From a checkpoint of a small transformer trained on Wikipedia.
Size: 10 layers, width 256, MLP 1024 tanh GELU, vocabulary 8192.
Each number is 500 + 50 x the weight over the matrix's rms, rounded and kept within 0 to 999. Layers, rows and columns count from 0. Numbers have three digits each.

# layer 3 MLP down (transposed), 1024x256, rms 0.103, rows 818-872, columns 128-255
461444525422495445485551560561496443496604553451509501534439496478453453473523519506516530592515549580452455407467475491429522543499522466423465430493502490498475455545472512451492542534488498484470456446457506553457416464381532414501509500507505463471506493593543556435554574439488523544421507559621503558477544448468510489503467440480506492546517497608587388457519527495493470504423
411540519515459616496525569504418382486497598492471511470486485370573437481527490594517461511531565519545483561468503480487487500461512349453465542619490536394449551486501496474553486437501545453513514545483510517552515567500569551438392500563491443432476489505502532505569541571407495427442483505543471497561532480459453528425409531419405497466498640506428496491423490498558521374528
540508471519417422505423489511542507567560442481533585487576475527598444520665413408498566458446501472512552496499563498510512572536573545498542440528503528614478393495453493449482434529520601530540566476501514385561515479507550535503501536533500515529512557393518494385510559499560464490477505433591567515490583545590514479517564510549487636474503421515510520510625559442491547432538
524415449571547572528525429580470547514524455552497487577536524552583509645500501506534519497476440444467478472494449490531529523514479456503516532530514534483492517515496483540522599472530447522502520556471454436477571569520487528528514529519482470505524600477488534434513478541460601515437497462637462544398413479459482486481499531558327415459422482501450583553434547438503508455454
579477523475564513399510435482483501520557482566557489494587503560436541479468565464507506457510445445560459567536510488469475528653509549465482534543409394381478525504460487541492563556574478449473418497486484520447511465399518484521477542471472560440481496531421541528491544431585521512435484389540514418494518519429559425509453465548445456515515492547542560432501459529497499535442
443515533528516436406477549376547497495492543490517477575515595522649485400533518486480549511464529543533479503401514596510475498543553470505498518399479527483457558508468506470541595442543565456465615502560470362471482457542489477495516485481488479520415628548431566511459480449392523508609483480397472539548538492510507500379466460402427459490551540464396463492484515549540507537464
446491510520635545476533511519560557528484594485533473518485491514495516432586487537462512434489575511618552540553490436495506457404470471466521434537516586493496556402591539522560494480460487541477453454474497446531464496479419451519512435431508501535468534427466445448383542525563552548542545426553515539478536440554606428530442491514454519523486504625546525454507437536476495419480
477480458497473533587558512515660555464471485493468461484487503534513505450554448547460409493442447470521448520422413497447482584525510544505537463589532453469506515544542527523464476453532566445599553451527487495577537417547479593441566512564538489453497487532532531482547510456478489512511541492451471499462500504528438533493448470504521629503550550509437499433461495558480585492571
476425543542463539560424448584505594474580582566509546440594502554518484539367512467549479535526538466519434583481517561456466494458412481465529447470432580497476538530462529452466425475570532653532553539548416599503497498617538564487452470495618432483532499477492474552534492549594427513569486543438496460487487502568489527470478457534480540589526480539520429482537415499527449590549
423526517509408579517472536509597517522522559439532437460514521494502462510516492483407466456540438477529437530546472491457493561404479488555512395515441488494438567443476625453531519484446469551426481683540469468546505517559457505531550493497475425521420559497516486496567522572479400384419450512430560571426501512561508544542481470488492511601436503491455512444469453496454514476570
456535530549482551437474502465535483527489485548572490470484423527449548516494501532540478462492491446530522522494493464570529438418461512452531481525443534505412546504544434462491527498490400416556529540467532492525537514578463510414461451511511574461472445486512508475481461532576479495564574373516492489422550585475488559515505443553417528463554515424511489457535445510518482455447
511532513443632485543535505514439490572445498445463463487518415458554516499318488538481456570492557557459472439520538565482439563543448430558480481437460498482554415521525421454565393503426516474416443453447570423593514452496536577516470593475559431419490517469470557521579476558521463491497473492422438414487572478515450536503549549435525478496485481502529507578476575498400511531457
505460519445470502438417508444454519546485552420464436446436513574500475364536582544476553591522530540619508492535532554509480428496589454565433437498449383483498446478468555558499521491529510440433432432443468510450468523544499464465407468404487521571436452503492406487628511533433440595495434468518523388578449473543537519462471453490510568491413530455446491477509329433536563495495
456455426512517504461461479480503554502401429540576449365494417480506477436444444610537478476558539503484543574536538513587581516500525552477495412498448496480512510443449567541467452545468459454532459572617509530443450482390568524488479520445601459590434419454493489483458432554466439457477476450561390471491460505521558406461488474386494566532556412563502507419480447500515500432419
525479522472544538516496431533610483483482499601577525426384594403436514468582458545506488499436523548550517452559564434559482391452424541467533441486524506575593543511436514483417468461525444489432547447594457484476495608501399506475512396514439517401470533494427505410524486392533570477576475546600537525515610496510477538570560511519540588517582521501460551442434529480503412403569
461395511576583492475497498500553468588531506466444531532508418421567421531508517507508529484441496497518492482568467515521437564563535517502401493530500509529535534510507443532416528627498523457427504648427526544518553542543449542562482572491520527526466528456558441490521594457518522527366529549443477523593535596566536507522595520494509520390474438445463571453509567460498582474544
477607502514503507438467548470443412519489526417472492470517552432456432536474467490486471494525509443538436485461477473582562583547537569505465552576494478522510541383472530526511549459454558493470478466457543525536512522472507499518520470503498499564431528438483499467509499524450487492443546496507457568469523486495499533421516480484466545545568408463504536538509372511620513510418
463482571491573503473455411561485512496516547427557503514553445489514569533578531523553481464452495453521448564570541529486454422450482466497464567402582431422544521577478501474503499462418429549577455508550507442467461545416479493513536437520492537583500503475490548545426529529463507552572399593453469608492515522528556467532459516529528443508492494455475515494516505625455425475457
491495459480413512460489488493496469422581462449533557530447421425512546510466428407512516567502498512519470531471476522493479471446497446465431542483509525492515513458426550515583516456502551491540541457536560536480587484499433588492456548517517587466483516553511574398575482470443526535510514499434400523519535507511534517568465496513484555415479489380440480502480548460448503546533
488389550561452528490420500433512433440554522506419492498509520537505451458574554527390509439513523569553567584554532486592470530475486510371539490534448427530520489473470515523466506543482572535548460547484500513497473594583494439524492556533596528499460430511539514535519566521537481476484499475447477599466588601475549416527504439469531532492512519485491475482553472475531463496620
553499480503489490504451404614488540486492342488391492509473456465561504514508388526649434402432478559379503526610543526443583544545499439542588519519510533563522466463531491510434515537443540530525434487496436478412618397549446518503517441438511524410510542506562465373543594608562520434594549582406494567381527440441485480518639424393472452600544433502509565445469574525362581468518
496603461486501463522493497471507485433485391483456522445401562379493596533486520459540485496457381412466539467486534636553465440542551517533459594569484473468446495439495464539524553479574449588598559563520568468512460462452519446474434569515451594416458570499450546473515462527567545510511534459529499550502521473505574511445493368477504526489420464540443457484402507457487448505444
524496528503445465454480486472553442531444570505463441506495533556456514412494516539465546488543449576521492488638538517452490467465546526516581450535502580451479467560574516457457497524485410417491510483473475582527416489516479504472529573508546414568559471530505517522501434532638499453538536424477536489526491535516495393590460468541687485516436394496405572433508533550563559563510
566547531465427496617549507480489508520505549497513459499401577653571489446442521548510382462578524452514526476495510534492586504464500507571445470494515485486510481536594524492481499551592480497457529526475473469429531517535490376502469484495500538614524497556530461480539503555475485544508501544364542480497445460502481413562498587605556510499474508452509546496472516499574547457561
489500566548559531454465444564524553471496546509463526501489547501480505506509452591479484447466488453484506480518533458534586506554409419443423486492492593574484539503533473483509629525642478628510474491589494459549573487480476419438566531479582390533458565543443463486481482531477552473479622470509539504554502441596553490408480506458543525499493401473464487547456505404496500531511
478505515554482459406421531469491514486500524481444487562486456549471493461542448531551628577481479569479489517508550470446569554495468497569565534491460479395525481502484514509442560543543470497484536481540508386463558372532429490521529518506538450381543568549447533447481439582546559425459529451474483492527447520521484450427557480513539496565466485494498564549492442459563534507597
501457493411531515493549604546525505434445498574569423514472542518508440469594481521486421647463537476512481495570435458468474435409460468485507521556534420423590509538456527415460473294460600519557521472492479489470422489502597516469462559406612445490520514505515451558514463416485554547524464515533476515539425486504508468587524441581493457509544438479478418533470465513418513457600
653535476485458496431435439514435544559518459494526476400554477501519516446547379537489473566498436495420528567463530402564546500507466520411438457500518530412476432498482427469477469380517574413488561489557532466537461517520518439429615537474544414444518545475471471469483491465454524493535477462483519540499476501419537437511501468506526533535591542457495556495400571532542518418530
489480534617602501575465507391446489548444500435471550588598529435424453467482482429488495429489401475468548460567545417452497413557574603492501559506514488433510470534428580494583442588491603506547581530488479560468557457540447559479548461402620440488520493474585460462498427503514544522462429506544474498557515497462541469525476564562527464434425522499516569572528399460461460592502
443506467549482439466522502507488533561538502476508475483494454565499461472518468468467534565442493513458572544437442456518570497452524505554519462436491560515484469494528528613552532561573547530530473443537530477493602427489569505477464561469426546512544545466597477498490469546514494494522508501542477454465421524503487566473508436536514462504555455563559441479435479504416443483512
492523416518576496451488524480539521574476533531482510455492468449570457413551447466361506594504409512470593522525379496483523529466516502623585513534426436519432534452494597538570581671435390540460602565509434468398545494514514396380573559468568476498478474508459460481466559515590419510498439410439467467565429535495484458612531528496523473452568419447548442465567410548459466564428
564493499458491508504415477469501575528522471520497511478459528528483516429473452511499432492430423547542491503483473453451470626534480536546494439487545537534509484537475504484560528476480531471490461479545517459572400445510568556530568416558453481531495555555493502458503595428478450536420488494484497508497450457475488461601557492475456442528512580493515554520618540540490446473371
515524511508411473580449583527499528538505532525531652518497417537511449435522572494443441446404606521501641532556505583560487525457484445445616520480455617474546485459446542525421499477556475579436358510506566486495518455543500536484455456537605609547513532601576489457466363481454485555530469552567550485430535551564434484417436411472462532472479406521435513487561520508457457479435
536514514490510534566504454420498405524564552465431518447452520505538624593481489441586461456587512516541462472452413463443421460449513435502487430519420525548494493536446457525495499535515521533578438514402532522499534475629409567501433575497458624501595498472385532413469563456488443529449463453586481558604571595397536538552483522545496532538489560410556484501506537559523554437467
455417472487480482398516474529501545581529469516484516449442541526430504437474519531479499532511506568436493521481423538587477624517467480472519393446598504452523458583479437530492667398474545465535464494612586469511494501535559450534467530484581475455547478480443490542462474545589498371462522529554489337452534459575544518582549500504504497528448617440436497545432516391466461509532
493545469487436478471523498513483441488502352492573533526509477450510422531480482472563448469513434470538524588515463507534525462498543478511513543510471457561495448527502454497457535456488438509519474508498536547498443482485417531527496546450531522503468531464547498416470432500500470451564421535490557545521496478475438479465526528407470491481477525521446479477561471518532481514385
408501486551483477484441537510494498475504442442412478580493520514439508485504500511410554550585474527479500456535543515457472501642436464502546520390501468445526536492534477453450478570498512458572528527468519631560564438548489459486477569403431432533552406521435524523569488570480519460450595502553548433435532549457584541487590530492542512561448462490530442451529512485424366480621
494441517558577511444392443497520449525430524546552478509457488505471578495480522548491501468594499413466460493484550402559446405536508635486573529435425416460517492534589535578459507505597522595525491412510510518373444501535391498423505530546489506508452540500406435535410491528594494485582461517557490498523483530565492513479473448462458467471580510473541425417458421533518610454588
384588523473532410425391523478432474487486512451461491459538481472490602429464457485542514515498536485532519484562523506557469548478577522551554458429476548512529445480532513555511422538488466500425485451495494439535487519483504583522502493464479484556354522473492466493447466550491496495529510532532556512506509440517481540518529570542497552488556433454451457468532477453497484498540
508523544436491535524426485410470478614474518456467551475442569463483594449443495433529590534467592439618520570456533521545366509476460577535452416478480563433363512571560424505443573466535480452571346548454428406466508479542439370556445542584477476517483499511521455477444488513529464412377476486424566498448427542447605584463594528559522475451542537438516489525520455431515462493505
488460520467485518529510473569448428461589523521678452497504437478551545437447495489500477461568566455431459447550441478514462399438550527591401464446526438540504500491513506633408563589543491493478500508448493569570506497547430440497508561569517504564541497447477532504529482396540527536437507467439539530418422455443352569580587487496527499528594529537473426538500493501544445538526
521481490542547502456416458517479505564472546553486474509469464504435427515568407550492455488464435550537547444469440565628499648491550579534519479505527494491465438468528531553551471505520499504470417549531509526470536499537573480431493466517488511522422442497525457535514582535523539477521516475438532492449447546471404535454587427535482538450512540431533491536494481361447428466617
592576542551541516592538483516449492512497488537553520522536444548562453610416480509496584451447465424541513571476601422481574548510607576430578525442439520427540406485531496409528527499453533519550432450371539532562476455441521564515553557487506540462360553552461436564508544494527522469442501449506425486555550509407564473499456582554399491501414492561470434550539572443453575515378
528504583495497481486562516421436529523456578557490477527564464480477504457504529511522450480474508438482522500510462454564548501465538508449561621517523523501447497460479441560433507577476430404587564484401523524450466473455526481523567496600397505499450539484541399534491522532473467476485521481513506458528406614446576463485488547432532490499337551580560539385525489489399503570450
527507480473412566477502540468506555526466483603455514470466464459438422467495509396550452447509477533533453517499465495491501536484459609557490467495534477517487597514580508486483429520480522522551449558558451465517477456506417536499533559499536492432531499511407473451439437387509453460503482539545537444563489552516473463476549542439539428465449508515460502505404517479572448516535
500358496564499479486488525543427419533472473398444497377520407554521544538409518446401514544502539483545634514553559579528378538613482440536554583551519458486475464483505485505424604486499489598445519502502481401462489489493510565529615562436456547586477436541496513535570479514482542453485462511501441510498455403534497545565398488543440485462471493386465442438596510500555532545480
524522451477548499504453484523488461593448437494497557561496516547429548503484552577480488403571457473435560491482467491597478501514471485490456500512439460554500481462470562429614457494539532563529485484452583544466476587464485459516546569515472519519528470436515428578483496596458474571423506494491582483531412443444463523451517494591501361459571426504507552435491432522516500464546
476443559501520516502431401502428590503540331490485576546500502460511556521516491525494511471499566549406475424514478531557425508498453485475518514507572511539482556503422511568524467512469513647614476535495513592450432510530466499559524490485502470562531483484415538509492505512522465488576598473520574459525563469479557511522513444525496476416560518512391517533542546521613459508518
530573541494529464498502511515424474569487469540492490487536551506492409487569481490553535486544473536416597490528630554429510441469581507535474422461513502420590515465487515567510534535478380468441596454550523557565472581481410503514575513474500495455351549558498658425486380492567468466444625456573500560577615586493597394479541467538529486565514502498475487507530558441438453416580
490455504484570610481462536464450415436518480549508444543534419523437385553415496475517553509448518503488431518479509506518466517521529548467585465549534551400466494468493522522358438542487454481566503406527381530509515501527471483445457486461427523495576486502566511563517430499541522479499542631581482465526568499522518469489542423470492535491560493490560503540526500508513437469496
559475499516489576489464522585501561577551559504497540472542508510512474503559471462488592504562483489495504582522513474470444512417484477503466429493426359503551570553483480527477474456478394492493568415467498393401469498498457451563519520545531436489404527432531564596626464502500529516532553501584476519515577486625529481428534547552488455524470514564494450540614438469456544472500
457479482512416474598517555604456529496556563466504537521469609496537557594531547539537479446433548457510445482504539466525499498531553409560493471537467531540452506519447601525471382461504522508559520470471543585518518515433449481492526582446557464543530481472556417449464484583601552471481491480488497536428439509521545573540621460424531453501461502484549612489482445522475490541520
505501453528544443573519510496532615430516514456546411439424528584522481492495521537506504556528505465531591498496538487438548414375556457477590503532508479471578533548490570502501520543511514471545494497479446464523404509564508571434560551479599468482397546425471492475444508438378439509516493442506471515558630545525438571487536430519499479411474499589516556528409525526470498477466
456531565482418461492420526555516518506534538595446491434603482480504581416497541443563430413517483499547510474519449514586539496506485515409606499500491469526435503551544474634384605496495501450489457535394494523469465474533532574468501556485573459427439496554539515488473430415461500414502494493494528546431610575582503515489494457503427541442511545468498586461482558543483482505442
403483493506577454523471462513514441484572533491477535517492405470501475565533405498527495469498464456527543578501475579587474457484410616540602458416451563512481530548493495597519519512432475515469455493522595516418468535533431535452591432442472626427482485555533542491493471531494546464462439479544539455476529526511571471425503450523449583434502437626569563475563515496488544465563
# layer 3 MLP up, 1024x256, rms 0.12, rows 819-872, columns 128-255
526483459484491451599550503489513580461545573488478428477497456514441501439484553444446522526443531333361530503524538462448490463510518635597490498417473558534482449568516516471466499470445499558475409516557560490495519485548454555562501506496654545470543486555435476509473438513430495614621540485445507522451427561520468514591602540608526521460538447488589518564572507468421471531470
520491504519486562507492454498491448420474605533504474414491447461430510495502527487462475484571436461407417492505383530456475519654499499438560479486494561514453538512501558512474414487476501470439520449562497517497436488490438566605520500407417540488465500556445514534500461584425492484600448553478419479600485473491513546550429477488501492548518551560495472469459482526516549560479
454619583453442453543453556420473474542495408490541576482519511467423473423477435427512507478607530502442443495416492482524496589422605597586387511492501497549585455443449620444465488463532486513478450529521563600463415532483521454507472551437430466539476514501460467533454565476556396545554421593364473467500517424506482515508474529438497590551514539480479409514529455577522540544567
480514415501445385542535544538409519519462457477490492438439423297566462490570444519489475500529516469455500462516531467529475502479475490583596403427550560532366456496577514569562451535536510540477508541513470470481453496488518497481482484514493507525551496491618483524515424618499530456508459580499555521500548537499528512479513581511435518477430520556476498556429570490510429422442
429471417520519571519501465619435429494556401438562470426444488466421569530450510539468517473487470521490515441621541523541524567538577436546528511551406419499526505475521506480456516565449453438493429498446492571581518498524441570493576510489523560432573444615566575555543532451611532527485470514578530518375478506514536534595548441613465566531467509443507489541466489535495521526483
529567468529414529542553483544514407615500486540579535484465441412535534566554500539541416491542512469444458499479506598508507545588574555577561537466409478451416432474446522440502503570577486540550536482445520467426489576456414554532469512574564482504489417532433490569622514439478481462499471633391485517496520574562435582516542538600490571543492494493423497537430579414458437448503
556482510424561467453534490495476516478527556478592556581487531515530520530474435497535553523485394488420552566461425473444496478530458518509454466498499454500491448523505516432464598606541474456462392471574489523482426540401551526506428532427457549521430494443537490565515459407509497457503482481591508556535498545539511418393528451524354495492441603535496512533454457505453468395520
478438432378522548406593471430452486453430491453532423479438513515450462509541488516391465481482468480555585476493558508532468506537559558519450566533495504571450526546530503653587424397474472418496518546409520406502368492485581408507446426479429502539553460463584517445455443556456516534491546533504541523479569467476514513515488448482547460436504526472475510479445511479423515487431
561425498466471519527566528437489557497474433594450456467458496524491509489484473477475515559489446404520475573440433544545534409548478533470566526444502483459453569633499428488572484446532473463540539452391466489418505526464509414561479443543606494539468470536566461622433406476472481543451559487460588529482526483549497511500562509494377493459581495514616549515457441478405486498436
468388446486522399614475523564564515504485571504410524447452551524547497499532522477528362490495544459526510484493491526494505529573506530539484564433553491433624489466514495532517488502471556557509538446583481507447441489395488490527472500546503481526475536513462440506516576600413499491447406537468537494484480479527577443486536523417548495529483477557548484447458491553525468470533
516546537549485586499515486538578633496567497494532456499534436524447513441568461401545528413452494414523494481523514408395450481531508558491477427583505516495533516517487508542487556491402496485493488412568506477482441439515376495492461461430503527538516473621547573518470428404490514507450507491460493525436436492460628480560473467488424593522587548484520506432508422542522527542530
482439462528487574569485471488469528488474515499493561491494504551519477558477431486464556456392456518414460551518455518497553495442457448500530535464494570577564486602475529385527461530433493589522519527549515445555419499446461525459547507544543547510549546382506459489489464500584561419525483519471515602400562466480470500556460432505519473482517458555591444503559555550470478524579
514495612401504461574523492579392467478501511559420554484492529470505475430543553517514532479486513557572466532474451485459425440517566525510565500388599509517538543436466419460487591497472485510381511429420508562545582408457553524561483487513541508471533584564504506486578462524475553493489575493416537587460514635506474532504567571488418424499447522457568551549418577448492475564529
359456577482495526556453506409523408511417469463448553534558509519476426473514523450539520433554503525630551506421464431443421508544459477411482454543471490488521504473569464475536566441446483529440517492540495505582525432432641519597578522553551479436574466568480500580502512462479441508449541510469410487568514559491499423391475496443567519494526435468533469503552492433496557474468
520511504388422535471434460519484477572448516507566551577573547632524500480600446530516371511505531504474440521470578489481560458516524485461513468459511512469435553449552525531480513481386545559558541460471544483499507516465528446576512539600545453534578391467503449537547399587463493566668486500551505498494508483516441484494521474536492619655461517429564428573496501499451412437467
569437542481441428539452473514515563466486462579504492516468470514572615498518406472463590544563430495449520473467562447484464410430491531520489469487511493424430472567548577575452508456563575503537546524567524529560496447524460508597555572471503564569478549477530512577483529515488470449464417490491601459576491474521489486590476473564510476489504457513495462487416463507475502465596
543463494504446480552530470451497490513461502526414471537456505520488468450403466509472461492530461573504582407499512472491473426458469547452568540577472600618446548524568560508492485509474608456500519505385520528560548486478564530579416507479468472470524510557501493460467531503475508487512568511455577448539510470423502511457547501462455573439547538544505573467515457461496602544493
547485546497577499560538579480537539621463517442554583465610461554498509413485460495470551471492515506494504548460488491494508592586498454527446462474478543517500445425492489508482478465472583498428591487498428498509514359510503461456550465492509443505549487460562455530505554567551537479555529541658430492499474521499466515431460488446570452498531503491512506484435564610491516472423
515596396486489469534470519497476533529476505480528491495527458543533503587454415550588440551463526506497522511469502433443448499550455516544567578554553489447511535527559571534460519482525514455484535505486476473513491480419534472472549422479425380521522558535536457485516468563482486538540499521536471341635494472497474564470507478501461559539405551580552521493507502480533500494483
504518459419532483534442480546516452500436519469561471482528388529572446518500492512530530515512470556442430474528500527512433512539409555508476562512413522423506553537532582533491529458540578544434571546404464372495502477509430539477446462535468437581436491497507570528510524498465483480468398503481498549565457530561465546424561441459472506483543523494473393508502437564518487486509
561422460579461532549554493544439530541502631556518445622539470562601427473516418465449468524495560539525513426507517470492430530477509543563555543395501553512508553494445585474509529439429524487417405475501476553547538541630483585474545524531455420535584497431534393558550565447454441483489493586407572473529384493527368461518476519508497549548551549511583519548568435523498540471504
525473489510627473580517565491554515429415499510588486533474549483472489473448554437600500568410529457448506526491512575509488421538550407561536598456526437547519582526451513470525527409493516451449501503434474491425459532512550450495451469388516566526470459508446583535469523460443431447473488588444501417522569419512526543395511523448409540519585544427527527427514534467424527503499
446434554509562526467483552479569452496469445533443446585446445466435437508475570437527531553465504460481421511546483496479494437541506484531478567471564615500498457654445517496483555505419519532410538518489531518544539542411509564543501497502463430526505533562454440461491501495526538587478524485488552457476460519438556552522508508444508581513542487518533499565542503468501481490562
484511483503447488488551474458481432562568463539478498465436433482468577482544571476598528484510480599515547551539471530434427414417530578551547456482474488417527524510495501485481468416496511473563447471382473588471421506477576545443453459500514549415551448489479553481551401431550394528521411521561529558413456642525488491576489435540480575493546539474541579434528480485469463489585
469482471379489513608515549526522515516543509472593455476583545478514549556429508473446468425516459415506501421541484573575464453465570463492462419542487570622496519563550494560516513526445515528503524495457519575521510548488550558424487432498490503610449484545460496602496436462474465528561529535546470469483592545480566544455460549450523499457596517547529539421497588567466477473490
547547507532529466415505513477493494384459516473469577466532493466527545498487460553520422431542464466498480549390460450482516503589518536485443475455560500528577507473488537534582561409535452542485554529530616489546521489472540472515448433492500463488543480608535565477469476453460504529490559557564521485558441445552485482426475384481444516608475508403506491410531504478427428471473
465470460533547427589554493479517417416409575512512524578474565513514390460473558530493583407618506556505447477446408544481481500460528503563531514532522489510478485515448571503503452507493399489524437509466514461456505490378521501570497438461446562513587502552515528586452496484510467483547562461490451485502542600504437593462445552538486457454416481498535505512550447463491352582491
534515495550555563519497499547483491488488499601534526623519525500563470594514369486482514499434444489482470401455452489594498568498480507629420498532552620590614448467545431593535482592395455575463501471542528415549531440527469466608474441497500590581517544515578403542595510549568503506457519515524536483500494532527404499415550417510499534540528503516426426471511541546503423506501
495543537506455421428470423486496474524450458550497484522531548475528482528521569607531506438507497495494390478437540495539504437444572512410482566607471440448475516444435528463535506512422447449479502508537486472524431407432475512608482553564514486549518498485381521461388563583510539571504522493477430598397514572472478447479476595485502441527459608449489405523451558505499483443505
558478545576446595427483524546424482447458511424414561480476472528506496520463468494540448459522534541530483562452466468495494488504497528473481556422426507544488547406487467443464446473550495453540529452496489509470422480485521594582513513449447465594388516497577504650575522487532484566531500459448529486539557476549473461516394546458447501473456502495477426520512535485609557511469
418565485500485469544549549521544447511497506449533467568461431512577475524593483471547534477573540430461511477479464620551565512422558480448451561480511523462469511536556518578424544497545512564503588525447467605494508501449385481476428559508525619523561480393533537492479456566540558504627533466453530533454544548477571522442432429497603534454417345517552498487418450468490465502658
545496426537536466560506540537643471513490472436401499480530533460504473553545469479554476484570606437434545539448507555543480497465615444473475463492559509569562545501455507530489555435483479460550615454519518526466494374542545454580494503508528505505453508405416542627594528509533531457515437502549410425500590528471489543545486521491480438479479546523529449398431454621446496442494
592574474402472521512511579549438521446433453476563478501436475532487475433464478466473446571444491485530559445535486472524497534492509521489479598533517535503519516436442491418542516488503499441543497515577488528500472533476579533479509482488524426466490482350545448539519520580501466460474451462387390532485416500452495506565520511486568462537526540562468471528592455477413457535485
527551486588550563523468582572544546431447564578496464453490477370605452490453393524475516490486485455580545499491460572581526504536525545506441469466389479513516483504511476522576495627441517531532527509428482504497468443557457591449493511535479567534458456514499484472502511476523493547411483564564555476554456515518487522468531480482391585482592458479560405484541483487550460514491
515458561476524559568491467512541595520504696497443472453427524538486559527539498489453562525454572522467462392559540470488515573534497542488451441511530531417413545453509579528536411529424562471459499509495413508558512503509656469451545408519411489474504489492506546556538530560489554493410540521514480508488551489476547509524470530565598532483512478414582563506472523514443530477582
576552514519488466531519547461504457490499578548465468495481459449491533440583539484514557471449555417536503517529488471515504512434491621612454503535443464549489511443586472417551491489530457497441452475451465490507450550498463518519509553460526441568508608477497606482515436495510517556535445479509514496531422488551422529513451459498434461499451595495499486513496434502549473487539
551586472445573527446488447548467531432521407523431491477521466442418488543487417622496428528463538559522560567561475488517426524541502436594454468474516508393461629401497424515527568595431545422574542610492465522634481440548542532534449497430515548489486528525476444438476493553564462430511534391473588474418454503501525483533480469479518444525492494574478514478511528499557515550455
527503476446435568495607502540466473516483548537502459521428515552492485520468499450600457461492505532474458495578454553512471527569448434437504506461478535462385544515553524499502518501467541458532572487509513537492469457496375420510486520532496523465596409444471549523558507461484475546468454553521501488517563530509493438426471425498476495429508611466533568534512531591515477459484
507430477558448510523457484506527446449542612577467602553547498479577520551502525567497583513555438445505493437585516513418513370547499500528537454415477458549511602472543491498512526463561462513536523429515546575504434593458484534505499492476503536474506569591554430528515599511507544567466513442543505509486556408533393552533502490411462509541379491570435502439406577503454402550588
560473542502479517533478504512512577482460454529439512487571528522527496427445608500495529447547526538535496501472582534476452516458476606498479491570478508451517414461507440471476471492483529542534576490512479475512527475524577503524425378541624475381507484474414466504479502596505532486443455469490597488574518495418463482508345466525566524499452492461466522556458540564455466408439
526508464443481499550542556552498559496547437480519525485460471523541571504434601479516544490482611501417451508496596459428500385520448416537442478499519567523518550544488457501548510585476495513512616504459488483573486529521413551553569446507457438481559540544481467511506485446539508508496427528518504591523498546481584452574493569562555450515539339543502499453502485618615556548431
504479445508542539482425577490573449525529401432553542414389614482464477454497502573517463452480428527465499525519433464560498477541503505473441516513600476552558590539486470548484522536486460495560499550553546534533602459468502566537533496486485484590534540405550398467458498631527502453492544504473640500428525404555528424559511480476586534450504532461499488547458534601574478528559
514481544523493509514406477601430430505461486465468460514427567570452470538500463508505429539406450481469510469514531417482468545574511383507495392462465482564456486573486548325542465399498550520419437488516492492595449470515552516495356532504515500515350439488532600560520534474549463491514496545462449495525573430538454581451579466431409514454629495532427509518526561522529553449488
528477600475526411543520416403569450476471523539479411405624522410542537502466550505489458518591464469429556501480546563467468452452483384495509521453526596579532421488444510552462505469481548486549563517435464513450474525505623508464422502502481473526397481515534578543478500536547482613585458526437414547545513525506481528497400508553515536551564537539507446553530447601512533523489
460485588423380537458479439491501489443519459489500493491429413485471464440589508446511513460519500531427415439478464413520526604523474597575472469573476568592448459352514536513565490397522478492474448561508528468563534490506550455485555400504508455502525491438415521451448557545580529499424496534550517503494484496580483456504418506510582488431552621517502610536507543449420460513539
465472486524397457475510474413486534511559498482439488423481471519536414558497506487429511504546538518521477497577530505462542580523477430465418490474513486563510440514512444560410509580386517506491552456508453447560479427587526597463586399533488548511476502474607551521545450442530611497526515451525537410446595540501482450451537503424467560532479494605519443614528635490502465486448
535453549509553528628439571511527473442489501511532468519493473547504512499506522535566509545459466490520465565406494532560520532534643494470463421424491515481502497424587599468568411518402377474434486510511454512512470372477430589495568520527553472575489466517462452507509522529520397581524424526539473409513516432607443403472487461484525503517606516500510461520461492583405464479546
398420428467459392492483533546457488417441579548453452525472474479524583512529581456433579415512490508480508546477414430488461484493483583522583440493504558532323455477561522440491458472531631462544485473468465480520517449507540447535549487442458544598530463528549442462445462509519528500509551479351480392536438497518411497434507481485498561462456460545526483483528464530574536472467
471568502511473352522582374540482487555522528507493506474445549508607563479639476501413449495516519389516547417525516547521593450505451524500527451512517446593465512505556475490581506509440477529471496520510593432584429478501525568508534520506545430517436524463462464496481629524516533456523439413470463430482493483516486630557472517435499467553515514483450524451497499519500562499480
465571499516486480527572488398464432427464421472539498596471465524570425520436553490526426466526554468516498448436444498458559491598488498536482582508573635518446475431549494466564538529489575505421530544552523537595496512550539557485491464440416531481575401555506447376407653516521492493523458506471466456496451547371493462576541487418439511523478482362460518430442584496600475500502
462497476465564520463547490408548517460491504483502566499528474506456492397495392412384506483494511504499479470450468466599429561415444468504515481512517455427493503574509388564602551572542594497459444520533456532537484412477614508481482499545548454495544544569450604556527475436487418391521466523409536499481559489481526464478540445523468562455492464527595500512461432535467424462467
434516466434444586490500591526419434574500521552470558460479429417535468508577486509493559413426491439492443437509566448475498527614462490508467469437495570509488459492528416514479493451437498510476533514506532485532514548457560499524499497503456521481609445505556551520518508469601471450459523523482512491492360508540544487532482551463564431588511473516498457557502428556462472554548
511392517426481543390526441391429557524348393499563467526477482540548505490487426584440495569473551511450542602482553530533411548396538536448472493467474485439626532506500470546406589484533459558495587525473649480502502492493495479498495522555510582517513484505456514587553398577549510584419477461516489457519519414493455533451477492546600457519461512445429441483478408456557494339475
536461519542475553462474439488460527493450442447560459434495553534517436458493513511452596546545559559494457448398545529458538514576606485511444588595462457543599456474477512453503515522563526508576599525498466520590516419486605465422442505499511405558522542473526557484565479476537488522544553507471452433497514426498462528588507504387490407510472596460516531564432533460533505528430